config.yaml
head_dim: 64
activation: "swiglu"
norm_place: "out"
tie_embeddings: false
parallel_block: false
init_std_o: 0.00602
schedule: "cos"
dataset: "wikipedia_en"
Each number is 128 + 32 x the weight over its row's rms, rounded and kept within 0 to 255. Layers, rows and columns count from 0. Numbers have three digits each. The size before them is the row's rms in percent of the matrix's.

# gate: layer 5 MLP gate, 832x320, rms 0.128, rows 166-220, columns 0-79
# up: layer 5 MLP up, 832x320, rms 0.135, rows 166-219, columns 0-79
# down: layer 5 MLP down (transposed), 832x320, rms 0.125, rows 166-219, columns 0-79
gate166 107:104134111154083112135153115145142132173085131183072115143148162143109124136107132164140123137119148154129108142167109126108148130108127127198154152134082132204116079167069152141135192163158083112076188121148148152081183102117160136135104076
up166 108:075152117104167139089130141104104099130087186154138156181177105070134086090141117118084147147137190103149128107176049135106134133119144088116130119095181118133149123146132159177123102093154161123130158150154168115159131163055119102124079111
down166 101:058124167152157150087120153090196087146086160198082135130136168133187135145127135113169143132095170083149177092117107137092112146161088155132146124111156114144155149102136143094145096122084104143144179147130227157054160126108177188050130146
gate167 094:208117172185128139107114130125095184152127145150150157133121170138183116146132142102168126143147148104126150084131099119144160127105122083086124089145116159173107147114220169106113187171132145072166134117137173059110121134182106185126179101
up167 098:109167085105115163176132058122086106109087167100111067150148142104112103117109195090131147094054130105120135132172169102075112133095133118153100161144120186181136119198149124154151121181147115098141130097189163145171105128109113074114100138
down167 098:115151089078090157132165094121091167113106149107141096151186165188183175134129130109180143120157142110091102123060154138167123135203114108106201084165132123126176127190183142152126117071154122143147142073102118125186123100094130075129114112
gate168 095:090157152137155154104146068132104107007137126198177137069151107119108177114073130116141124125104143106123102124121095166194119193130128176169142167159180155088097169105115157077143112124129114101110158139096142097073090102062124139201174105
up168 088:162118157144115136193149079127119177142176114106072116140150140131147103095123098167103095137117065142155159124104136144139067100170157100088156177066194119144105128130110140132167091064111168162104060132105087082112124134112171133187112136
down168 092:112110095136160147148168093073127118176156114152173163119103151144014145084110144083157122129141093126092141209114112158116169109145085123166135104115160116074128146122133160150120079140121126151134042116142168129073122106095154153043132139
gate169 104:130141120104165158163101124118116099131133160063151114163089164153144141133152127215148172099105149096160141130123111136082086166136155149134099184170107123088077090157100044150102140149178105126130113150143133096121166198162068119102155152
up169 101:137111147134095135198063140110131111122129123079138142090165149143091161107128149216107125100113141158154106091096138114141111145139162080089197108097147120176092151141140058109075161114109100118156125128139090124144153146094110169082181113
down169 105:085148173109135154082130069122124141141124104130155179104137141194137070137093129187136110148132179116159081136131168100156109085125147166145118171086139117138151112132121105092111091056133075112097110112105147155151111112171095136082126111
gate170 096:125118122169125169129157089108094125086188121144146053156097102171154137133162109110093110198068121105156109086101135106118077059092149125128130187081140093161105087071194133146137106121136107150076169100110131112045146034068177061145085136
up170 093:130107101117116164119121141116180096130173163144085128121127116126111128117140121151098127163109062089142135152132117133148171155083084115118170130161065101116155137134135115181120132133150108118125180152137177133106144116083145144085094112
down170 097:140119146182156169135174105120115142121109102135100133127111153104125133122078122123149151123049108168124058119197168068107140126114150079100163140067148142154088116120055185173197093106149180161165148123087133148111130158109141164111170093
gate171 092:140105186083140131170080099171155086112087144092181144067139111122098104086094160112140143138024147078116084131190087110117153150103111139131145156109083174145120161097092147114192129174146175075107088161180098130167097158165090122131101123
up171 095:054136128097108187104153133201199156135148117125172074098073155144078146171116103124106116132041197062075123183142097157135092109164113109106109119107121145138104125129150146108155084088125153141075124059155157180168126176114100101123163149
down171 097:128108112197110126103162120194133128100131148117150174067133140126142106116152117085175137147116092114181176137063146154058133129125126141098076096168143156111144160198157129160113078108172102131107140128148143170128124093174115122091165065
gate172 101:136179176147099088106168133117140139134144119073132107118184100092132096065137091120165142130159135096197073097191129113116159151143164092148136186168122134134140157161152158087143139189095142164122127081160157097188086089114117098119107126
up172 099:105138163134190136177128142132169040088164118168174120119170195147146108132056144140155082167168123131119150126131190129153125177130109146124078117124094082123159074147089144106168161115146182169096187119069141121068117126086153084206115145
down172 102:106137114165132117136160111090106142138124133124096121132111111140110129141106164156121147231154081156116144137137167156127141156195151186104154138118125128167159157164162138148103107153134094149128111125097101190139090130156196184157118110
gate173 094:150116095123146104121156132132056131102167168111096098105110087102123127136128183127128161101083073119112126116101138142109099133150145090143058160092125153135133037120114148121142114150139117109101110111127170119162093155118125097139136106
up173 099:136120142109142187138128158126169132177106107169055153136064054126158087145082110111123106133098134160105159132159096129158206119177103178111081138133170151102125120088144094173161064137129099156140140145164050083160123134095156151138102111
down173 097:162120118158109117083103103106120145185178145086086162119123135134153120138113147122130175124148072181087124092099107167121128105064119138118073133103024080109101098111100185162135119126154147113088112111162123141174142147125088101092135118
gate174 107:114156079131106116166134154099156215107099157060105071121093120105142143218078111122116167140126160121110104133148154128150073098100125215080124160121131083112109126090133092129076094081116122128144135163091110140091105193082168152095077148
up174 105:136121120137135124119105162149076086102151081142093091165122144115181163122110137169121153113089101106108101158114130091127135077125108104163132110146167107090171111070129105091106139118152171151108109130142119153129096191085102076142116133
down174 101:184179106103197180137123159116124071124126121125169097076188083128086066140137132125112199119137142162160162148079127132100100121099114095147145087208177079126077184135109111107147140156074087111110048176106153135099152131130096120098145108
gate175 100:133179106174096140157093138096163116124070139122141180083150133158145130156067124079122101123124076091145148176139081121148133116158156163178093118060175149062089108089147170127114163154164123075208191181150113108125101115181145097129155129
up175 097:166149124089157152136161129115096103134113146144060096053113115160080164093144123170100183152087114143173092190131130157159127132091150180232139143071131191154138120121078143153114074158097103121170072121139160110100154103123104116108151150
down175 096:136147138146098144075164161082058143161187114103143145154173126142063112130100101151124180129146140156160159158159136173150156127167066151108155159145106138118094126169153140128109138097117193099096187113151162090156109124124203095111147143
gate176 100:078116142089108094060139144115095182107139168112158136164106139119146162064090116103140134106149126115132116191080093126132128185088134111080108084121069155115166107126105106179126097133176143172173123171136099139113147075169113134056120137
up176 106:108129130211129145128109157122142107141163164110180185083194159168094151121116141100125163162131100153177105097125100108151161105147129162109133114151032120144157112148074093122174094173092143143163151136118139113129124144081095146106114132
down176 100:108151099110112149248139132187130147143170126139111109091185146146094176114167153128108111150109147086087123146157156166128101102177131168093093135140141166067108139158149165113166097164088099121104081129153131137117139113124146179086111148
gate177 105:122127198143105145150149156171141081067100142121084115094097126121112135164092126141104156117116080131087136086143121129173082103197094082152169139125157086167126097093142083111100095138075118092168063113121145157168132141078122183147153088
up177 106:088102114098179123090090110148144112122096101115128128167107114061158126133184058091178093080164120134129131148111087121115134090119111141134144129125153136113133107136132109146160160124173155101060128150116165115114045139136084104137093171
down177 100:179123110057102082131128100057125129106165128085066159115114131070133072126163137137127141121130116089109128155122117137096156112075133071137132124090179168140151212103142102132101106137163152147112166152128171093102214087105145119067123058
gate178 110:094115137164127146114164184110103194128113139099119155040165134125077112135119194138112140118104102138052138126138130202082107088098142136133087128128140125163122106169076041104113023095096108121055095155182102066127124148131103177142144137
up178 105:148128105155088083120170125127126081127144117117115104113158142126182116134161134126153113090189115100119114135149090064182108136132150086110126126087124129116066177143122179166119138102088176147077156128070106155171061166103205142128178135
down178 099:094111083135103131158061110171151215123157167133133138175114122190126126143077151097064108118044114051126156151129111120105116095165105108121123130183097116074131144116147118129183105151080165159109126142102152143118106152134140103148115185
gate179 094:108131190136145111102071134116138107131124133164178094142064121107125105104106110149149093121118114119137124158128095119135075123100166113143129141113079102142113135151157130135137169086115089131095121091148153163141095149136133091126130138
up179 098:050159133142100107139114117093161094115147155150112111124134121112151203105085133123143199132124142129108099101151130151102203138129091173131143089158128091108136133126091159215117125159116111085099165146127202091103163081078106175117190163
down179 106:067102119091141143127144150173099132179119156151093198173147117078166106150156096109183163132090114123134068135063139113130125116102139152129116117133093136154087105114167134133127120146130084140085120093151167141128133111086173048110133092
gate180 094:110151168095104075188140144103101122176087096147171176143131110129188127133128175111147110127176068111193122130132078128108141107157062058101117110162095116133125124109132067135087119119159127122166159120099111144117145143131180137159145144
up180 099:160127152117198084121129135142083137175063141141133162055158159144099133129151189150144117180140108081145103087143092177111171090108143098160118122106146138108157159101157110137140193103082177119106148201057106098151148070111130144122078132
down180 099:047087142081168116091118119120161104071124130153128138099129185140093194076146154138112110110181171077150150156133109106161111167115149175083104199100140101123131130134141152125086132157145126172130131111111140109150117162184163136197185089
gate181 096:152156167110177071114082171112112177157164141161079084124154157089096133089106175108117053135092123186055148208106134130159105113117158136150118141191110142105148064112127094076083070118153132125188137157105125140107153159125095104151097094
up181 093:162084090169123084119109115131182158140147128191131118092162105123080105141109091156168102092130076174131105165202118131107160160100112113121082100100126150045103166168136115114178184148116061161115089130115172140089162082111073255099102142
down181 097:129141102064085138194149127115086127179129174104120104113154199112134109174148099125109111123102137116116156150085100081184082106121100110120199143167131145127174115164127183199077140135155112152148143171159113106116195159062125137148108124
gate182 100:097082157116157174147129082124133053085095142157107066132138103140110152179087064138110107183103133170137118040112115117110130136048138152058079120157117123131151143109168159117119213106089109079093158147059172174157156111135188138083066135
up182 095:112118084164166139178129112144143130113100090120102155151128174150132102172104138118126080153069168178053168184158119117167152092070167166174087105116178110115166060143155106090196095143085190094142095164108112106119171122116124132124193134
down182 099:071110168141128166100109057110159100132209159118168109128125157156096162110163150127156155158153160116087073116129112096073142188174093190156119161109114119132110190098209110128099137099078066140141096093095150163088143112133146141096131139
gate183 095:141125134175125085160145157174118154063122168084155096118141160120094179144162126119086103117094082131137102112147159089166151103145106109108206119106169079103146092129113197103100137091103141123061162105129135171145120115145106104067146143
up183 097:134067113057107190166130146091127131144083126137130133132121125151124126171146059108133133119102108102101088152160128174107135124095171202170088176086121140203116162106156127171160127130093166088157173075080054146112147130083168141134087160
down183 097:135113103098109150131064101112158067090122115095162107166152107050130150129132104140228148108119109143050155120153144117094159199168110088138153160092108132110114099077116162158096095178125137195089109174098127143162079109116136145131145090
gate184 105:107081122081119067143162168192101119125147122138172199149049141150139104153138182135113106106049134157121093174054128131102104182087153140096086178115112096124098171171099134162050116128163128164127123104090171180126167148174196107071120188
up184 108:127131032161077165114132131092101163121143066110094089092139199096104153105150076187194139207136154101133131119153067149147103092091084107106070146118150121192110125139095168146154190165122151121082111183140152095154145095108185128166150099
down184 104:138173146121096104110135135124189129163150101133151073134166177110127096146142125142131028092082218171109190167104105117134106087112152113137128142132091112140144121164122170114123131134173162106124069157091108086160037088129158136083139128
gate185 099:121086136106114133097149122102164144129133076160113187152123128161093128104172146156155141167130085102142148141120118042145103133078179093086117074186129124190186094145125112112153116123196118165191142138128147122090140137094097119124107194
up185 096:134159085150112134137132161179137102093126152080141145156169132073149147137093093127121149111130067142175130135159130094097140152153118115127216145157103150123192140116076146158119140128096160079093125150073092142147109158135105083139160108
down185 099:106105117148122121087152134178183175111113126134124137158138139155111147100145101130052155165124170168099120152194163098088114128116136125136089057113132113192129121137138128113206143094163113127109145132156183116103112131137106123137132159
gate186 096:121159101135090164124131063115139126151105123119070140136135186147181083071178107114110153148093197104111109176127118092092130079143103134146115110125073167118069077122151142093133151152069104145094071176109187110140128152092102132098126119
up186 100:166126075065170088110119165134183162114141079145095186143170160145129135130143177081183142066152191135104115143184116155101107116139089121135126152133127110146160124106178182150153122115092104116097124117098212150107138132118168080110135123
down186 095:141158123122059160165136085215124179170138103169138129168121094093100105098188099128112113167078143126162160125205114118110127127116140169126078168091121073074097120160108115129155156114139106129135151129158133118169099111107070152131120194
gate187 098:121098107160105120142096113105159102094191085095164131148097086084148108114116139114141125124152172106121104073119171167129103078064178119120140123144115128167148128154069147054126122132103181135135164181181172168099134206141144124176157111
up187 098:118126165100134078113114139130128124091147139112146157087117117139080164102115139143165179082119173125118109143076110091144148057195105123158213127161084104174219137150086161108091105113112134136065149115194142167175149142128146079136157126
down187 097:119103129127137136108087100075127191161073081156120090135171153131126124122107093173130187110106088075084136092138087140117154099138130176100100100153126061124140154090164152158146152112122127114110125169101090078117123100107150140131087198
gate188 105:162142132111067142064132119173149066109154118126093138106130154126176150074159119138095101142080152147111113114113121147102149146175107131176151136105138079113118128129142118072110166112157138104112174132152171171134158074072134066160159133
up188 107:091108160110069113161083135107075135132114115080125095110125138165119102134154095106116128107133150150148113118123090042143147142186076083100144129152131138167168137088181202110146202115138147081085195134128038170179143147115075146125191123
down188 101:154158149103081094204135125167100162135134126115111135163092167092091111155070096121136212164159088126072160180119203115156146108121078141059112123172141175177166089122121144077107156151126085109120094162153140106202079186082198109097145124
gate189 100:153116149097110122150111099126102136147132171101129162114125153157124198082069203133110129164095121155098103076141126078109128123103120090118218133107071130121119146123168134114152128136131173149136169150166086113171125159158076130146106094
up189 105:121166138076120165107160116147124132117126145080163147144175107106166158099095133128080163143128166055099132124121058161085128120111097130065129169135145107109172100125121099106141138106163159149153163187124157156159149120121151068097142080
down189 097:173107184138149127197131114143152131101148155101102085173081115121169170120149164134183077096185112158137142106163117124152166149146116149078121162095131175134137146100099132073109114137173142117107120118102148162110129143120095135098149086
gate190 105:107129090062148120085107109147112147174144097158129122109157129130136085183174114151113087141168140124105162150147153195120111073124145087132163155085125151129117041147136163097129189136103175101184082112097189135083165160130145102121143103
up190 105:128095124151141180118197128159195078155192194153094050111123140181127096132136079187109099132133136123148104120131147151092157139110132159169117149172121109123150152070155160124146121053107155142150184174142139141122100116096124125189137215
down190 102:121093128159125091088120123174189150142165123169131115115090127139136183158150094117112133103131105116088075093154100113106138143118099128145174135077099099196115127153129170160113135104162122150110123096117151106082114138127131135090103132
gate191 105:106146131138156068170113181142132111149117154060128037139112092100152114097088151158142103137152153069115112168130125130163145088147128169075140109209103074165072158163158134103117102112115132151164148097129086145130153133146099170146152130
up191 101:107159141149122162196126196087099131150174095061124130205173115192173127086157113102127161082114154115134142165095168120175153123148117136117159155129152141089119114132140105096174116155145151135100119134079129140142087101136076110199112095
down191 099:159193120125140172095160144107098157089159129109110124143189095153025060147132142166135125133150095132185174175094112166108146127118126074124131181182137121082100133182136058116102127160184153125112077126083131158159115180145112135121100153
gate192 098:148166187153091140155081126178114102140133170105104139103121101144139144043136137174093139087168171143096050063136141165155145063130146117099057119148111096098125109138106106125084103204158111204138099105144124154110138211116115154120117114
up192 091:136157178130171104114163225143094099165149143152119157151143148108107141150127163138129147099110140082144115184163122106096105151121177113095128099108156153111125147145114091126105128124150129125179183110148085175138107126120096137094123137
down192 095:192145134107147108129128133184143088169167140140125156152121097162116111097102105177059123084087103066093107106127112095069109083120178114123090098130119105130165176134054131116082097209193187183103182092165149137162105148181158160116124145
gate193 098:102110120085128136079116097146097153158120081117108141099078109102174169079101103141086134086110106064121122196112172081151120152124164158116122154112129182133091143169114107105156176144094105156096121114124133070134117154117133147143093105
up193 098:151069170167100126133124112092125074043180135154123119111099127136162140082128142160130132133100104076113076122108132092151142103076148138164183076124152196111060124102155116119083122097124102119138085114121160124116125146140198145110164141
down193 098:153114140110156055128108179107155081092150159121092133151123147109097157093067117141121110160111129149123140107142100134140136157170113101107226107139114131159131111141113130117034170149142142101188140117096132125093161151089079105137095141
gate194 103:152120142104090145182157154144087127144139178089131107152151142157157164090102098100097196140084085075066157142197141052104169091201127155150193060062102085140127163109149147130106173126124090136133139060152168094093105145126147105199125142
up194 100:123194134138137105042053130113165178179126101099110157130118087168179146086127165136180108096155154048171071170107069096104141136134139219091140192124120179086080096140115105177090134139131113182173132174139128111165187104132086111073107096
down194 104:120111081127060116151193136161148124151131095074127075172138048146159111070108108087195086145107128043129099145090074122149096136129107111189102132129158135123118142093142141129116134101091108068095088117144151083149170184114174129133159106
gate195 101:110180106094114151100076129100148107037138156188130102079152078135104117152107148188108174159115087110112096130115126214135093095153098147074139118159110110191078116115087100182188107164159178149174107137133122051152129094121082142109089167
up195 102:104143087104088135095135079100104152155086102151148134132143088151144122141120098099101116142153103128107134111192112135091131152106101120103145097169123108166079125101146090120146189172109162122117043142087111096124110124075147099113121103
down195 101:126136106104168152125069114173170118116126103096142104118134093136094159062149045077132135132151049145104121120135135080131141174121161141131142163121130116149129106123133152119173129101083108163161164121141117092120159094073139128171059115
gate196 100:163106109141094156144078198109080133102142104103170097133133181165172140165122160094115110145152122118135130096111108113158176111186052172100089135083087123118149136092097170079130134209162160171140139176093147129145142135112132140093086117
up196 104:144133073117128122039148099135169148135161078144105119088063090104147200170084092176157118100120144091129127183128136106128128089125115198160112133132051144089167171113063130133159108103174126148103121121049174109115066135101064162186156086
down196 103:154141118148129114067116121077159153133099127112119130116143132128170152145139047135139162102117142140136104126079138145171112150123125166124102079112118107205077122082093132152070154091125109171134082113124155117147143057126125114153125109
gate197 093:071067130147112162107128156099105124141126097162148149156090122103130146154072167129124152088125135115158102152136134108117143073192117114096195100148139158157097138101134152166063138118157101168197144136201125054128140113066098139183128166
up197 092:165126129119130115147070086155152176112110120115095098154125155075138116128079122112080161135102146148095178125136170083120121121143133134148146114126125099092159170143136114167164072139139155116149118160173070079184089103111113154113130123
down197 097:161146144151111135122119107190108117130140086138129122160088118088157109144124144138185134140172084186108116174040103125111070111171117185152117171095112125161094145148104059072121147151151099099131131132111103103144159138106137112193148165
gate198 094:153093084168162145179092099153194086062080105111138148131183144069136159142113150087121114136154100116165148130145061134117132088093141136094114116089123106116124104161164177184147134139159161152135147117069144111166128090103180168146115163
up198 095:149093132105088116114113111170138082150127052124153123138142122103124187089113133121170114095143116195109213137158136194109091120189121094114107071124146103125155161107164102109162167062107115115124142125156164092148143110141109149133143115
down198 096:141151093121125136149150072123094146126121168155079134158204066113143120089176152103154177139194113135160137157103150100111208152115143151148083139154174091102094099041139164149149133111155171102104116108135113094113107046190109123176097087
gate199 094:101135174111143173128158136112076162148069124092120102145128151117169110168169090124109195135148068154108104166168142123107157184094107082186088148125090131141117132089153152082115146147134158121092168147098081138112113156109062115138173110
up199 098:095090184130130131115144072150117112107125159101124128119174145155165112060113131135135148102136107131097128189101163090081109081147102168142154167138168128141100190086179110124117117142110146097165140079126155147117095065170115108108175111
down199 098:093105205125072169104096132091204145129177124115146130124108147129135127101137213133139108146126107123083146102160160132143154134135147148140162162163116115038122118070202181182099112173131145118044164086125139178103138105111060114126087113
gate200 095:200184116128072162153191124145167065146130082114192100161106103134101104115077152157117115159069092098107061098125163117130134193141129174144169176136068125126150141149175123131130107084177153119125117158118151141042135144090131143133122120
up200 101:147102097118056075158166178110174141135110083082110124130111119072100142125132179150160130148129094104162143104157148125121137086078188158100119157158095135112162113110152112150170140123097134136140152126118209187137149119119116146127113110
down200 102:135178098180163106131103087164122089096140166117091163138195082073173079120135179145123113098159130160102178137130083097138120183093094101107104082070143130165143089121126138150114139134152063124092078088109107108103105141201149135114160117
gate201 097:130100154124126066101110118097075134188162123050104136155170123101073111125215119119111086153060176147116111093101126141104090114160081100132150113101121075163127114143191103118142117145145122186097129122159158118130103152125149149112139191
up201 104:165137102118157179124146141122210115091140100107137166190144115102154112191147092158066130138139147079131116070098090127084163131097140136167111136062106139132185104131113192164166158110118151107100128129136178064168075094149134151071196159
down201 100:091160054178136112111164110114122139109117074116177116107099104124096188081113174140084069110088165142094127163084181170159111151171076141144109112139170134171124134133157158139116099147090095117133163132113168139090179164089111149150117103
gate202 099:162131078132124116187182169069168115145183124054129129146096155076124105147074172117151141046151149130167175169095083159156141106160097158077151201138153119167156160132120114100123090149123113199182178118099123112164107125154085153140116161
up202 094:133126230163153101111178149096149126091113123130158146136094152128155112110158106151155140115190150191099151097158086114129070117181133101120161116103137157122133100080167135133081163201142130153139068130141106132095079117178171109166169144
down202 099:148151075154159139129147159126120108155140099052093158132125098103118144141066144107168139166153137073143127133079083134138129154127160150071091153074147195088160121202114154150158208116116078113128172150111108169194120052170117174125086098
gate203 104:188114107133143138131125162198070161122099082187150096134179139123121112136081119107122119145133126080113208128180162139183140130074137088133115095116141196117107101123116096178163150087137179163124101094088076073077134116167123198227136135
up203 104:195165129091109127128173177141111054174111141160124169111181132160158114134139131126169110078118124120147117178142118071138132115175148116076163094066120115108139114187216083122133196088136084185139215123123090153072179141158114200146070142
down203 103:153131099117072100150094104150114077091106154162107129145172152149140101056133197078145077154140162108138072117141110087133069159154166120081143153122119131144043139140185154147189135060147099078142106087121195149162115128149091105118111109
gate204 099:214165073135107145114113180118094121109071150185109168086168127098105113110061098146093114086108124090107108142135100131133178115182144196113130118130137127143142077111126123090142113145175100057085110067119087099129159125141105153134169130
up204 096:148089063091122121111088167067130097142136156116127177119105185139157129115138150169154070081180119097118140129133121199159085099084124119098099162123100138102094125135170138127127105142135063142073115111130124130127166127147102083090146140
down204 102:135126139097160107078092165080137111060155118097135134101162159170101086081128109138180157157117146128083066139138155159096136078132209114156085108186093165149123165146091163089122198128111152103156110130133151144143117132078171205143068111
gate205 092:160176125135153095110105105093098125130132114125122136120093117131143134134126090119175205111099148129119207108140119113118075171173144065135138096142146117126140132109139080137138095195098059104157117172121072121095095191080135143184144110
up205 099:092173143141182116097161135086163141119149102174144160183150135112151149104118154097093086097119114157155119142074122210152074091101138116154146173122108144162135084158116152146189192147155111064090165113167123131116145152155100172100152115
down205 094:036133134129132186144130166057128047111122064080152136105102128080100125149107150129145174115069143163125129116152072129145128133194174125177127115112137139125116177138149090098122131140127130131119141166186052152113164083064169069054075081
gate206 103:086146102106143122131129111145125172137107108149181113148154090133093123100124153105119069102109134131098148192130118147135043130117118152133102142116110132078104110081084122094180129067126093123103156095188153110075129102111060143092143187
up206 100:111172155100101167178075137100190097137093145174155137146174175120101121135135125143086094128149142153140204121123090115130066166128154102121183173177108112083154104131133130158095161138095138097109132113137102183147171134114163153217163162
down206 104:146085169140160117093090106180176110158158169104077192139166152063097096079167112105109165067081128145146104168097107154161213087136142107132162112115151113147159104124103164146142178170135156147128127134118136136144069154138118100097140098
gate207 102:090128147147145108191107159146183123193118161166121099069160167140118094161141140097134084134069160129190140156150142140183086107108057143149169094101133106135108093177185133057103100150126111126125156196138112140094102132114119103138151075
up207 106:104104066112139147128138148104169171162101076118145158135187111085140099074196115102093122114107147107163104108145158124148152093125149145136155150121150126193092132129123153130103140135126104125142167127188120093140162060124142149118103123
down207 104:173161144140146084180150140123164143135160194100054132139131125155150131204132085181167040186153078144144141127132103120176130131145074145141114122115146120067144151143145120094119122104098126139145168134072073121119103107148132094137094118
gate208 106:087059125078109147140170117155107095122165069047133113146228068138160082155034144132059132132087097147187156146138136131157124144116112154133100125130233088117126114138151107086139125156129097123149090109147148185111125136096136080101120145
up208 101:098108070138126114137135169115160171124110120061118113130150111096067138114146110099117131157108113133119091065102070095171154087122156111109108104129167158081119132136144081146086060090105119183075085140138125129128133125114104122118171081
down208 099:114105021078132101157144157166163139071102097102045162109094097098186138117112098116157185119166107104175121159139168110134189128149141179042104125135152137143107101094082124204094152095125122161156126125056107141165158188122066127113129139
gate209 094:153144146147119094154122168192118115115170088134121178127153128142107138155158143112173159201080135118164131078100101084067145116159094086157151040171156104122082114134079182142161139153153129216123125117139126124215104143129104162088138125
up209 093:122221128097084132113084168098103089150124110136193152091140136095082170126132114110100104127100198084097129097101090078092180214157121132088128095167173064123148086132199108134093142108168144190113132122130166145138087155115137110127134129
down209 099:169091123194129124140182111203131132081145178110126103123115114104092154125142122125085145141157188140074149142139131142175096098150089055156096160153128167129191155102183160124134124120132109119119179114129078156135108114082114114101123164
gate210 096:076114102142130159099113095143197132143116139086125130117090114177121032159138103139081165148170145107126108118138110133151136128134153103116078119148099124127135100135148163141120137119097146108123171129172185124066144094105130111177148110
up210 103:144174154087144125166110035114162042200164135093118144200112144135107074098073130131114129192130188075202136098101157178095117098129116177082110169106153179113180135194173138169143125152125105135164125106138127111067156097174122157145146117
down210 105:196093120103099130100150110110118043110137098092139110122080135150137143142156116126154158179152159100101151130128140109155206103137116156144166161129120146165218113069144178203118107050138195156100142145140153108155098122140155105168097117
gate211 099:195161148121155127140125148166064138205193149099120101136136116135066134163139123132131112137149134161112152114101077168178124174173137080116189124141134148107145108163142090130114173128096172122157206133138131066221075160158126182122076121
up211 098:167098131078170088152164103196100163136169157127121107110158144173125127111155156151110089117115170105146132122135087138187118139059085081104135115108169147117106081127145132118163181123166119198112084105102131098154131184157091192130151127
down211 098:166137176158156168131146098090178150132123154125127127080118207049114075097125093131141156167152058152127086103099114136108172141131074108089104125182131093123153160118141102125104138109107152149138104083126117142112131146121107123112077203
gate212 100:171123098149144131121126093149086138092131129124151111107109113160129078107144109124086075151110128114130115134173094154116149101127201122163127105142102182100086121124153124143154054139075127111158195184097111125104128103165110123130143080
up212 102:103133094133084130061107134129141116195142124079133083115096117142136130132121083171100111107121199089088103144077085137171168207076121130095111098160116067066157145130070171119141158135070151129150111120106128091134152052122116130082122121
down212 103:100130093056175090107115117104124106104084166101129148152101164104190142118139152117164077121137108148170156122097084178113136104129092111139107183059102121184168122134143160142091155134120144143194154103146191104144160167159147143130130066
gate213 107:088183133156185077117140099177091093106135200146128173136121077129072157117117084117122128090102110061144152166093102203116135104137155093089137108136112149139143150169134118138134150172048138160170192137141205127130164113080136160173158101
up213 108:172173164116127144132152160101095136081109071158144180093108117083120107169161184193120158123147098184107103098104119082085094083165170133122122142159159081114134113123085126129146151068130129148115082193118108179109188191119163153123120125
down213 096:132115133139168160136111125101147168088094101128101130120147129063110144087128181105105153125199129157174100055153204091131149143135122128135134074085232138156104131098155163141157150146137130148102098105100122106178131199144133104154048088
gate214 101:122123070138177108173171136103125130127109073104139118098175103169160120115190140139212110131115123093166151145153141111105141084116162121077134142101145135117138094127172175180086153183116033169088112091154136127127104129083155138019161085
up214 099:106122095193162192115114140154097066146175105098140152126112158140233205096091133115074153150108156122108197156127144104094149119157185132067093130118120157164125096106112212050109104173152114088143166122190063161096117140126188158136125100
down214 101:100169160160097146084156108095129116163152164093178127136056098174086124123126129140163102129160124163072131107153102087146106129133181095113124143140129115140094149149150097062132147178129154160124106100152133115135112152130106159113166095
gate215 097:125112138186093110114154108207107195078120132130103072132170128173110066160133167157066152095124129127127141143122118116093135080195104115151122080167112082105134128171046107085165145140143136171114127100138131090172143123130088098155188155
up215 101:095120095184154103100107134163189151141095120172063122137159104106119131082135128086136099080101056127116118157152046035148135107180146160143136144124103117078154195075114137078131115109090132137128125094171166138112105107098108119122133107
down215 096:095145143142145159136140106161123091113153088151031098094153146089087057093062160139156145137180113112131084114136107071144131082178112024135095138153156099095112179171146118162192189122165154187104161132153156131140113150101136164065149164
gate216 111:181153155091148126201079100143070152090127110085175127152137190144170099134087139127097115102082162089146113115111152100192144085114113121091103158163153106185201102143115091132107148083086159138156145089141139148166098131117111063111171067
up216 113:141137118179118106075127105104166147080137128092159160152116139133146024091173148142142147133053113097159126131145126075186123133108112144143128086047141144108119117116137163168078096151113116152179037075122139126105181122121147119132074129
down216 115:131118115142096130115123143152125127147089127130104122068137090117101155185165157119169172145142100155160100143129112151043104150143143164106139113114125101091076150126173102091138150138106072091094108205060124073100083087113188134126149171
gate217 102:135114115130111126158124078138211185130169139153145128098124118117165132074153147081176173106169146140172113106135158081068117086078104187112142157138094110118100161197140136118123119139069114146132120172115134139112134143137170102103122148
up217 101:090122142164084166134089144109146150091197150134151122139088175104133145120128133148085043168116073125140054092200152058100077114120080144086104187081066126149129129107114143131141117110120088196113088111135145093149081103136160148130110162
down217 098:039165177152165190156078131067100128078118102140104089131157153108116108111165148141130190129112101099162129102138103146145141113122123114122128094247184088106082134091154050141147138112170153150124122122163172097195103081069136191171167116
gate218 098:160124106125079147122117106198154178149110132088125130135131137111136089094140148176152108128135081163150183111181094128149152132134145118170101170155110075108115141119143072123161087112166130131141085173108124138109153097101072141154081130
up218 103:143167037121080122159102169187101058208172155146084114079122113123126112178126156076134125153132106103156106155060120119157161159165106093139115213122050125143095135065122081123076114181150147160113102087142126075131181092078148176117104132
down218 093:112179192116108157120116144127154135171117131134166110152096122134150141152096075165104136075123082131102132098135159145137126102137121160100132095092109099137000119150132086109177097061090102125175171108111060131122125133172127132165050133
gate219 097:161082131083195101171153124127177128122173042103100064153089076129123108157131135139125144097117131173094184069156092140108103122182123109146094103156122193121165123154136118162105183095107087112079142128165184118103190128169099162115177126
up219 098:084082136084136094125069129135099080110134115090103104059137108134097100134126125135106181105108126137151140094157119092159130180136092147071136092143130095092065157122164107202141186139139137116184065157136132182208116144119084158142156088
down219 096:106128152116087136148128103127187064124125099114152082131127118159123083093173153127078068143161195159063149126097114121145182125045100229110178168144122076084145127109115147117136165134069102082124102143167083158128138064127109110077114118
gate220 097:162149124161130109141077200115149018093131082186146108123060182137115161166099143124125078166081142152108111130164068161096169073208146136128116155188083171186134108132149141125125154108144122143175150155120189134139123158108092094096137100